python train.py --rope_fraction=0.5 --qk_norm=true --beta1=0.95 --schedule="wsd" --train_tokens=96260000
Each number is 128 + 24 x the weight over its row's rms, rounded and kept within 0 to 255. Layers, rows and columns count from 0. The size above them is the row's rms in percent of the matrix's.

# layer 7 attention output (transposed), 96x64, rms 0.225, rows 38-62, columns 0-63
size [ 85  80  94  94  88  92 117 101  85  88 121 102  92 106  91  95  88  86 106  88  87  84  87  83  97]
[[ 94 145 122  96 121 156 123 101 153 119 105 144 123 127  55 147 156 148 156 145 157 118 118 167  66 156 121 124 116 128 164 136  90 161 138 129 131 158 146 122 142 170 105 164 130 135 135 127 137 100 145 104 164 110 131 154 119 155 130 161 148 107 132 127]
 [124 134 171 117 149  95 138 131  85 129 144 139 146 160 107 129 150 100 134 126 121 126 113 146  70 137 150 112 152 158 132 165 136 144 161 175  89 129 134 126 138 105 132 128  64 151 129 110 138  90 136 103 100  93  97 163 150 124 139 135 103 120 126  89]
 [118 137 101 120 142 160 165 113 117 152  95 111 122 125 138 124 117 118 130 183 102 147  93 111 124 104  88  91  87 147 170 116 151 164 106 126 104 102 113  84 173 148  91 126 120 129 150 132 175 138 123 144 130 117  96 166 125 124 109 104 148 140 109 109]
 [114 164 120 126 169  95 115 113 110  93 134 139 104 134 149 146 174 133 109 126 154 173 157 167 127 148 130 150  96 178 128 137 130 104 133 119 138 141 128  87 147 126 139  91 106  95 130 120 137 134 161  96 107 133 126  68 131 144 143 102 116 105  85 100]
 [140 139 116 124 129 125 152 100 114 138 128 128 140  86 138 140  52 132 129  87  94 187 128 132 129 113 104 140 116 127 148 108 157  95 162 135 135 138 100 151  92 122  82 139 165 130 127 153 101 154 149 110 137  96 139 131  76 134 136 172 133 132 133 141]
 [126 139 156 124  90 105 151 126  42 130 143  90 146 115 112 135 155 110 126 154 126 185 126 143 153 165 114 120  77 119 153 100 147 119 120 112 147 138 114 139 169 143 120 106 116  98 114 109 142 129 114 123 101 131 128 135 120 145 122 115  85 121 174 101]
 [152 182 129  78 147 127 147 124 127 120 170 133 141 148 133 121 148 113 146 113 135  85  82 172  93  86 122  87 128 132 110 122 161 146  92 139 108  82 119 117 165 125 145 113 109 102  91 141 152 134 115 154 122 102 126 157 139 142 154 106 129 140 139 155]
 [ 77 138 126  88 156 163 142 116 147 117 103 158 114 135 115 124 158 118 138 135 106  51 131 133 132 106 113 133 130  83 142 111 138 162 123 135 143 151 124 101  80 129 184 160 136 149  97 109 120 111 130 145 143  87 153 134 129 106 129 106 104  96 130 136]
 [101 137 103 143 129 133 123  75 145 117 128 142 126 107 137 117 125 126 142 169 175 139 116 145 120  70 120 154 126 112 148 158 150 142  97  92  84 117  97 197 125 157 131 139 134 118 150 162 142 152 118 174 149 136 126 171 128 144 119 116 155 141 111 116]
 [110 183 138 134 140 113 117 121  95 147 123  90 117 180  75 143 172  99 110 170 145 117 150 143 102 105 138 154 133 101 110 109 127 148 131 160 108 142 105 151 130  89 136 160 118 147 118 132 118 160 132 151 113 145 137 178  90 121 112  88 121 126 119 134]
 [162 115 133 165 104 119 148 156 159 124 120 119 150  89 101 130 132 103 151 101  92 181 118  81 143 119 161 107 147 119 170 145  92 150 117 155 129 136 127 125 105 114 156 140 131 170 132 110 155 122 140 146  84  79 135 128 153 136 156 135 131 125 114  85]
 [119 103 169 153 127  83  89 149 132 139 131 135 130 120 121  97 105  98 113 102 142 175 147  93 159 128 152 130 152 148 142 114 127 104  79 144 165 113 126 157 112 139 130 172 114 125 123 136 100 116 162 130 147 136 145  99 124 148 107 101  74 148 147 175]
 [111 130 139 128 106 116 146 125 137 145 142 136 137 121 173 106 120 132  92 114 139 152 147 110 147 123 165 146 145 118 115  48 106 123 143  85 180 124 159 167 100 122 137 120 159 145  88 123 166 154 124  67 115 156 123 115 130 139 121 155 116 131 126 146]
 [109 135 136 151 122 140 138 117 148 150 121 145 116 123 128 110 104 121  93 144 153 231 136 142 130 104 135 119 108 134 125 118 155 133 117 115 164 126 144 137 130 161 172  87 112 159 175 121 111 104 150 136 142 118 137 118 139 143  77 112  79 136 107 135]
 [133 120 160 190 145 133 107 115 145  88 108 121 117 116 126 120 109 172 152 135 158  98 132 109 144 130 136 131 155 138 122 152 132 166 165 150 130 150 107 157 139 122  94 157 117 102 176 116 145 134 134  84  91  66 130 132 139 114 123 170 117 112  97 128]
 [164 156 101 107 149 163 133 159 187 130 131 158 136 123 103 122 137 164 126 119 142 135 134  94 161  96 103 136 160 120 121  96 189 157 116 111  92  88 116 134 138 105 136  96 135 118 101 175 109 128 132 157 104 158 141 115 124 118 130 126 145  91 118 144]
 [101 141 166 115  96  86 112 127  90 126 125 105 145 170 125 150 117 121  79  92 115 134 127 100 111 112 111 145 105 129 144 115 173 108 140 106 181 167 151 142 124 113 142 113  67 141 107 129 166 118 127 110 113 160 172 122 112 138 127 122 125 136  94 120]
 [116 108 168 119  75 123  90 118 134 136 109 100  88  88 173 135 104 149 137 149 147 160 107 129 137 136 142 122 119 152 139  89 120 135 131  90 118 131 108 112 125 108  79 156 156 115 133 123  95 124  65 129 115 138 139 156 136  91 166 160 135 128 150 116]
 [149 138 151 122  79 114 131 135 131 145 134 156  94  79 117 128 105 130 114 133 106 193 143  76 111 100 161 101 147 136 136 124 110  96  94  94 116 127 132 109 140 149 107 117 118 179 153 136 122 118 136 119 124 183 120 132 126 164 131  93 128 171 123 117]
 [141 130 151 141 137  78 120 104  95 132 130 100 115 141 124 157  80 135 153 104  99 108  90 125  94 123  82  99 148 178 102 134  82 146  95 112  97  90 107 127 162 131 161  99 130 134 162 154  99 137 147 128 124 119 116 116 141 151  99 140 126 145 136 108]
 [132 148 139 131  85  68 139 140 119 109 130 148 136  92 128 138 101 124 138  99 100 122 169 121 166 112  91 141 120 182 103 134 121 110 117 150 121  59 132 140 116 166 162 120 120 129 123 104 144 120 111 109 132 122 125  98  95 156 133 133 151 158  79 140]
 [142 169 158  57 143 114 148  97 151 115 124 117  99 103 140 132 128 101 148 138 155 143 122 178 119 128  98 131 128 121  53 145 161 155 108 103 137 145 141 129 114 154 123 105 148 119 108 160 123  91 107 104 128 140 124 136 113 104 140 120 143  83 121 110]
 [124 144 112 148 117 113 185  93 104 111 122  90 128 124 174 104  94 118 138 102 171 141 174 137 162 153 138 131 129 134  89 104 127 124 124 170 111 129 114 144 125  80 163 132 105 107 130 147 124 126 115 111 154 111 129 113  96 178 153  95 111 156 135 112]
 [101  97 119  96 119 167 108 162 106 132 144 161 105 117 119 113 166 101 168 139 137 139 159 114  91  79 127 110 107 155 118 120 136  97 112 146 111 126 130 139 123 102  57 109  87  98 109 114 131 138 141 166 172 132 128 126 122 133 109 115 165 142 115 118]
 [103  99 125  98 116 133 141 131 118 106 130 115 141 141 166 125 123  81 134 178 102  94 103 111 153 133 103 165 120 121 144 157 142  99 134 146 115 157 160 149 125 128 157 110  93 144 118 119 139  99 152 156 113  78  79  87 134 101 113 148  77 144 115 118]]
# layer 7 attention value, 96x64, rms 0.315, rows 39-62, columns 0-63
size [ 93  93  88  83  95 101 109 103  85 111  90  95 102  89  91  92  83  91  87  89  84  99  87  80]
[[ 95 151 114 135 130  92 125 115 149 101 140 111 173 125 148 174 112  84 118 149 110  85 135 137  81 141 143 155 105 129 104 149 137 133 144 150 126 124 151 114 146  98 118 125 115 138 122 101 127  90 129 102 101 101 104 171 118 124 134 158  59 109 139 163]
 [101 146 106 142 120 140 170 137 120 156 102  87 177 159 112 148 130 129 145 130  91 187 118 124  99  97  99 142 127 124 148 119 105 174 127 133  92 123 109 131 167 120 116 100 132 101  97 137 119 101 124 122 131 143  98 151 108 127 149 118 147 133 132  59]
 [145 174 124  95 128  85 145  86 114 128  56 158 112 124 110 122 122 136 137 114 107 112 162 146 150 145 133 158 115 113 165 150 144 113 145 137 110 136 135 128 145 131 100 121 133 132  97 110 115 160 198 134 155 128 130 127 129 135  94 156  80 115 102 147]
 [158 147 141  92 133 127 129 118 184 122 136 141 164 168 145  99  96 111 122 115  89 164 123 141  99  76  93 122 160 155  86 154  90 108 137  81 132 119 125 119 115 133 142 131 115 100 148 172 144 133 148 112 138 141 109 134 127  95 121 125 158 103 144 105]
 [ 92 132 139 106 111 101 198 169 149 125  96 128 174 131  90 129 131 132 119 146  55 134 126 160 109 127 128 118 123 133 161  99 148 114 131 122 137 210 120 127 116 147 134 118 157 126 132 101 152 135 146 119  99 118 140 137 140 150 118 126 122 144 133 127]
 [112 199 133 138 174 126 108 122 143 151 123  87 138  92  94 142 141 100 170 155 116  87  95 150 117  91 126 118  99 171 137 132 127 175 113 151 117 157 140 134 120 119  71  99 126 110  92 139 140 131 106 130 141 122 124 130 120 144 133 121 122 148 122 155]
 [126 125 109 101 174 152 101  76 166 150 158 136 131 143 115 147 141 140 112 114 138  88 116 162 150 149 101  89 125  99 119 136 157 133 107 117 106 131 150 142 143 131 129 132 146 190  83 142 115  79 104 110 125 149 113 144 163 126 118 112  92  98 129 107]
 [106 135 107 152 138 142 138 126 165 173 159 151 115 109 131 134 102 144 182 157 131 154 114 134 143 133 144 110 110  98 164 119  97 120 111 155 129 150 128 145  95 157 142 134 109  80 124 153 169 143 170 139 142 148 111 149 137 147  85  77 151 108  97 114]
 [ 90 140 103 127 138 113 174 122 125 104 149 128 154 188 132 173 122 116 131 159 115 127 100 119 146 122 152 138 100  96  81  74 142 124 119 128 145 158 154 155 112  95 157 145 141 183 102 163 138 121 120  93 119 125 138 158 156 123 147 121 116 109 122 130]
 [142  97 131 133 103 146 132 163 119 129 122 140 156  78 155 133 185 109  88 120 124 153 125 104 149  98 115 115 127 174 137 188 110 151 100 106 141 148 148 157 130 129 120 144 152 152 129 125  90 119 129 172 109 113 120 162 101 102 172 125 120  94 116 126]
 [142 158 132 138 161  82  91 139 129 134 122 146 137 121 166 112 174 107 119 137 138 117 147 125 122 129 148 124 136 153 107  84 172  92 109 154 158 142 133 163 137 146 144 103 114 162 157 165 149 131 140 165  88 119 131 128 162 129 101 133 103 158  87  87]
 [132 124 158 126 127  84 142 103 126 121 105 114 173 124 133 117  85  94 140 129 145 173 123 155 115 115 158  98 164 112 121  93  77 139 121 116 130 141 139  79 144 144 113 147 127 151 116  83 136 154 142 138 122 136  90  93 126 106 134 128 110 183  85 137]
 [122 152 124 129 145 125 110 125 145 132 122 149 130 128 131 160  93 156 129 152 128 190 156 126 108 118 127 110 137  98 139  83 134 128 123 127 138 124 116 118 118 139 112 102 119 150 132 121 105 114 109 191 133 113 123 123 166 117  46 163 140  98  85  76]
 [ 99 120 115 148 114 128  75 142 118  63 127 118 155 161 172 159 106 137  95 112 147 137 116 127 114 142 112 114 138 108 162 155 116 164 134 130 151  93 101 158 144 114 116 115 138 123 159 170 120 110 130  96 137 148 171 141 126  86 142 117 123 121  81 151]
 [108 119 119 111 161 115 127 147 145 110 107 115 141 133  95  94 115 124 116 109 140 115 123  97 187 115 123  83 153 143  78 107  95 144 123 108  69  96 122 143 145 129 136 129  88  97 113 170 111 104 128 149 106 112 141  98 117 103 138 133 162 101  87 112]
 [101  92 124 131 124  94 118 117 106 105 128 105  92 121  79 116 108  94  97 147 137 164 113 167 113 121  94 140 136  90 125  85 166 127 150 106 129 158 135 167 148  79 139 164 124 130 106 111 104 102 131 144 122 115 121  98 125 103 117 171 103 133 131 161]
 [137  52 176 131 109 113 143 120 160 128 125 120 120 192  95 130 109 137 119 156 125 129 137 139 131  71 113 131 104 120 129 131 136 122 113 101 152 100 133 139 129 153 108  99  94  97 115 114 116 120 103 107 120 126  92 121 132 110 177  87 165 143 126 142]
 [133  96 139 122 134 112 125 150 122 138 101 126 109  73 147 113 131 114 131 125 113 165 146 126 137  64 148 145 148 135 141 119 135 126  79 123 138 134  77 125 120 172 122 128 134 117 151 117 131 137 136 168 107  93 140 119  85 206 107 124  89 145 116 112]
 [140 136 156 167 150 154 131 109  82 133 125 125 126 130 141 134 120 105 159 109 111  96 135 142 109 104 110  96 102 141  88 122 149 133 127 134 127 138 125 174 116  99 151  93  83 145 208 102  95 122 128 142 153 127  86 132 124 152 115 105 112 102 161 147]
 [144 154 121  96 109 131 136 123 115  71 122 113 120 128 171  66 130 113 136 130 139 160 138 154 150 163 116 116 167 152  98 131 121 169 136 167  81 124  95 137 167 143 110  99 117 137 123 138 158  81 157 158 153 118 130 138 112 133 142 138 108 152 114 149]
 [124 114 107  90 186 109 107 107 134 109 107 126 119 118 118 141  96  98 115 138 102 121 133 103 123 134 124 106 133 130  92 130 162 168 136 152  86 142 128 118  97 134  72 102  98 120 107 107 106 138 126  67 157 166 129 123 132  72 109 132 125 128 152 102]
 [144 156 167 137 107 117 128 130 130 128 122 163 177 159 144  97 143 133  93 142 128 119  94 121 135 147 140 131 151 139 134 159 166 109 138 115 110 161  41 111  94  99 143 143 124 113 109 135 116 107 119 104 131 163 108  95  93 142 119 120 117 109  87 153]
 [139 141  98  99 121 113 123 132 117 109 119 104 113  94 121 163 119 132 170 154 151 133  95 124 162 100 133 137 116 108 106 147 137 102 150 105 136  75 119  94 153  83  76 129 135  89  90 112 175 131 143 139 117 121 118 122 182 146 132 121 165 147 154 131]
 [166 113 109 146 125 121 117  85 139 135 149 106 120 127 150 125 122  77  77 151 121 110 169 157 108 128  99 174 101 124 135 139 161  90 119 146 103 173 100 151 146 110 135 133 145 131 122 125 173 147 124 137 106 108 110  79 138 118  99 117 106 114 131  84]]